Each number is 500 + 40 x the weight over its row's rms, rounded and kept within 0 to 999. Layers, rows and columns count from 0. Numbers have three digits each. The size before them is the row's rms in percent of the matrix's.

# down: layer 5 MLP down (transposed), 896x224, rms 0.103, rows 876-895, columns 0-111
# up: layer 5 MLP up, 896x224, rms 0.106, rows 877-895, columns 0-111
down876 088:484438478504534504418483495524492490465528567527453485533476486517530507461556550439546479503511529523493511512487542444527491547551475522512520510458510539481500565493454454506483540547443466564532505431572510554623598549489500446519527520566543528486554496511485490477532505442480520488529494465444509462463513534494477492478488545519
up877 110:431533509489463537522515464484506471523532493516515597398549576573542487469495492491536516448524493515515468571583522499476502491479485460512485496492559560485501539522496505530443505509489473488466522469503480559425494476483500464522480438517482491492478500528465543446518500479442533531566554514567548488482430472518495459517479495526
down877 108:432512560511526558493441487440460487521454569562462518548462530493485507452492539519490496513555470420509459568461476573566547436570517544536460527506501540509478494506483500519485475469594482474565492507412460497489556539493468481529500518406568486454527445533482507505570457494470422511580540463524601473529503504502509468457447458497
up878 096:437517528548538539524463455534468460468452530536435497553516467452574545487493465521547540453530429431520536517447536530536492502511518461510484518499514514519509556504528450406493503562472474508491494511523416510487561532529545502478621538466495429535560495578491477502505510517545550526477536495588530515432501490449558406539431429531
down878 098:530537556456514471477444471511457523588478491516515489544510577493560538487466529476443464549541558508518525540572492491541400500465460485521469582461532436470503462498442498443522521588476425468568484468470569512517537423490478418583482555425439465495536484421537460534465459528483461490470413478547456526613510574454428479454444513506
up879 099:408449521472453500488469517475475518526513486534459487456512452517493460471456477498493490597505533531509555498549529480453474531480440432493481484516518468453538408588533535478420465480467455521555560478514462505466541454534493430518490496541573455534483500504480543508562441516502524574507427442561534569510494463409533486543614454567
down879 111:525526563416570533523537443530485561429548471480499501508493478515502514495481516533513541534515498526539408442535481506589555477517541485537448560504485545393455557471474538442452549470503475507475514484414486438540559436513448405463433512546502542492534505482456536504481531562539553534527507524563542429509500517523458445464467433576
up880 097:470469505474427526466498454499522435455465480580491449509584499457490437460454457519470492552452484464523472588562474427507511467526456430545566467499510564522502497481478461493455535554506503507566533537569523533550471498582437490507508530432405469476471497491403518527496462516506462519503550439467538492509521497511538441497434486427
down880 102:434479512558542520386515491530517495464548474497505496553513468517452548532511502527552491481502483609513474561498522490451576494565498444455512520512457492505431479496509466493546501430528525520416507550505556425441479524512486535533459483543452530484526477534527539489543529541553558524503511463500466559518590502477507537461428438440
up881 102:606464517512441521533467503522515515438499502529560499523540500536470483428501479490477459528501573531458529541469465494565504530540466496476459499487561543494470520537563500541526535477401492510417465565456440466429472495435549439486525548591532561526527541498409489442425531543483500539496515517488432561536516487458506507457508556444
down881 102:472498420550521451478553504492478522535488483495446509503498547509477518507496499517636502453486452488513501424585495533482482534440546501539543467493507507475509552544505534522493439537511444542493515548448472497552501488485532582453441508527556471451428523514526519532481490402502491556529502415477501524428526480537495462418498492531
up882 113:543477485478495462514478508508493477586479392525495521475503513509483442472487507480481513451502458515487528508510577538542517480401460475530490548472555499495475559400474521538545375593484459535438503565585506431480413487451532565493538468536477502501492513531472468488474502491529505533497491534490467460538524451478539472485538454576
down882 105:505499527535508500504480465552535577491444431548513526531527504502540506468602526549430472580457571458478477465545518532485476544515513544560532481446524466526495516534460504465568526493458459556534453480518556439515515501497480497500473465519501469510502362567508487517458502403500531537521464473528542508510501491530455461551557467545
up883 102:516531534518455541509497451505503486526447450486482498455518453494408520513517466473478561527526495513513492468467485469527492536498510511513512487553484446503578486516540538453570528571487594594525490459595491463461513517452516423512482516494535443533557532424493440445426486369490462493511444496497430433505534494490518541483504536503
down883 100:579502415527469532453457463528497480502441558410441502513460491502574528510409438505489444452561480564458488490452489477453564480521504466468552505528482534543474483525585545566485544520524563510536437537490478473502514479468465496508501536506529496494488534512464474448509519424503457538455589542560484468493395534540530554480482447447
up884 096:438523479595448482532484525492528455474451451533462521586451446520487494460478546547479484530482509601503517450531492563536470441527559517492557526485455524514497533459536529506482482455531507438562500487548572535511463502481403580511514585517511519448516465433523494487441476475480461567576487422524491486460473512509478461413503423491
down884 099:561426503517438521510477490411560538501469546517529554447555483498519479532507484504500438486515495475531470494483506460509529538479495491447407474594532521505481552544452503477449525517521458532555524607453418510447507511561542497483501460522489493564532477525446526537497471492420527481549515530475510502482513508516526560528489491522
up885 098:457505502503412480558557466515532567520480531565499505453555465510456456460483561437499499474574484431550553469483440450505516480508505437511490465503515489458526522570478540504517520504512503397492515511532500467553512529577502474493524483520523525453472522410497455584432498524513480458528507478457510566527519578487540467488481546522
down885 105:485540531475530624568509487498458517503482520442571556486539491493521513553454494517458468498484485499433520541525521543519452537479459495554496522490441503532497465398588449505466464535532478490506497569476589511552486511524466528454535483507535507452519511519500541558495521547496450461516446539481530545516418525457449490465509577505
up886 091:534542549532531498537477510501466425466469579532499501512401518520574499479494522535530431556452509483493505498469475508476502546525526494492455497508462541493568540501478475460535552552472436506479490480465498486532542496520442522484441497554487429468419488508486569488509508537554567474442503464593548528450437500524505460457565492421
down886 102:464372487477467514450533507487503527511521425522514457419514525488470536496526513496443578524452520513499515422543517491473473472464501542534490461492469465472440447430560419546521484480488570576553525496531528540493452498534493533567505475457528572534555532514444482485498559429512486502532463517454544543492552479500546546538487477509
up887 095:557562429500471596469420480525466471442479508463482548469547475469421498525547509538596465526567545512454493489533480441489489531478471485484477474472565482528478446437488493437430491547457443537497515361464512513573590559526574421532507530525491439527470496527506509421591512509558511558466418518509440554535554514447502467581549460547
down887 092:488504546505579444527486484492496629510545508495468485456542435514526516521511509425552504499512564535435491483521466541547441586489523517609466507485512600566486504490497413481471521519531483475449480511448554513492521449471453554550584496440497506533458486446530511542514501536493554445507530506468600562547557452598537425525539530493
up888 095:527481478461536522523506542523468488471501533533521438461443493493461486479556504474458559522492508479535409577512461520546509408514517500503500523493567503518378521511516466497552498496487543535483573507492504418481492525475442461527521486444472465539525480554546478483462523448539511557477546566495509505454514432555494489545537524465
down888 100:487461430493462507413499493472542535534506503482496488482563522513501467542432480464500466451484529601457544414493505414522503471457519497452455511573502531491509468478547510467476489568528459481547495471476563520516444534588456488517537474438493513421524557430455501508517474481450551458531528475508514519545504486421477495415480400495
up889 087:542528451441515523443517474488482496537482496561499583543510524519481371572554497510536449465502556448503534547450418476499458547524458529525509456507455484528485477539505472453516573458453531534522517537442442547443565533511510508485540529470510504540521543508513496492543485481516532460475526446522450467541527488520494424489534517522
down889 087:515473586538474502469527540566396470480496386486502489535479431491571514492489465502542492510452461433479501484439467505509515469526551493558530447438533471509469545506476555497468529508463480454472595479456508519511582524412429459510527493472496475519550428493448509528520524511575473483470580443465534524492533531488491539482464553469
up890 094:540483515546523511487453511541474504546604479548507446433415477438518527471533486525524496479497436434459513546532515507468498497523492529580509476546517509452486488470452456533518512471480502538539510484498460557534453489534502463486544447519442548548466554464441475491485537488469491527607544510503502492493498431450477469533514463525
down890 104:505587533462477530476519483470422541498542572475530426482438516526465534526543517374511448478453491447551462399466557462476474509550461561493459486482552479558484474574499432523468422495413505463472507512515433535463504517481469462529482508468504478500545445478526476560518585558521566504462491417555474538480525482544476495509515513525
up891 109:540458537478497544547542543467508531465552484476500520510525479503480440460604564495482481483487470492481495489517469443493490560523494499459494504489473577471529554576497580407533449582545471521451523459540486506490482490484495527533470459528428435588570540513514494512512479511603530500475452578479443480514492499507561472476492545502
down891 110:504359558496479543492490485441545574466500514476517441504537533467558518424539541456490493526440490482484483498515516494592505486603481459377517453492551493519476498508496527446464559465416530549534507437498478454493516532506456432500494455523522527536510522476518438494549477477537468539432527480509515537557529456479521562500517493477
up892 103:451436453451461504570524547472480514501560512487472521529459486404390472592486559412478539535553474516477469467478588522548542511553491484532513537563482452500435481483574558451486479469526539489530510507495506459509478439511517481564486452564438522495556552545519470583458508511521465476570536505488425487521565477548562452524538469505
down892 102:545420488487449521510401447493523543486536583479446528488481448517488531519446475601496490492504500485490475437512375501605545431503490467530510511402505508536507531489457525530533535546472508466431440486492523493496441540487520501486526521547475522556430504530479495514531507509477451451528508478502456500562542536483520541536495479445
up893 108:492568481506545523467458559578463526470528453519495477452511466614517562487474482399490522517518545522535489459548595466486516541448486467540478440474409454522479509462506545513547501455428489511578495497456558441509529530497553551514443451506494489510438581454412449476552415523495466420466541444518543501522539518531489526518525468440
down893 101:460474533605486483448552523476470435506469523548562488450495548518486512440564533510521506501540561490509471510448416468545443459501530511478491410547466527606514513439433500514508545455592412441519508498539475533476478468464464537458523449473463422599502444542540475530560500514473508511500509532446536485503395474567496530513479478453
up894 094:530514545440503470519474518509504452484510457535489517505430557448446501555473501568457602484467506539467467495510533579480455570580524433481538575417494484490598490457493464525545486499569579523548552464504466427439521481503488472425420558509496491540455510487488479543486493505471494507457546551518559562496465497545470468519530538501
down894 095:560569454542463544450471518456504459461533429458538480542532544494469432570470422472490480480461531507471427511494518453478476495407489579533406446516512526498503507527454437508465518476443470529541474550474476467556561468485492549511514493469553479490500546479571540518533442489455498420487487521539507565514503424479492501437492565507
up895 100:511563511449528535487551539486494558571554587534464441509499485535457460564489492569476516487553473579499448455497466529496560507520562381497521576481522463521519519462487497478491529479492450536484498516475517463523458487476463475517550537499517454501532499504530451476448427463503485539531519476449511564547532520468492489493532518529
down895 108:512438441530497534493521477469498538417553545448496520517494537466390436455499500421566469496480541433537521470552507433455488452508486553490532495581505511480506472637573418490446496508537510496456497495530467477487536488532506495529429419549493460510507515571525578501579516545507477468504553502467453530475512494521529456500554520495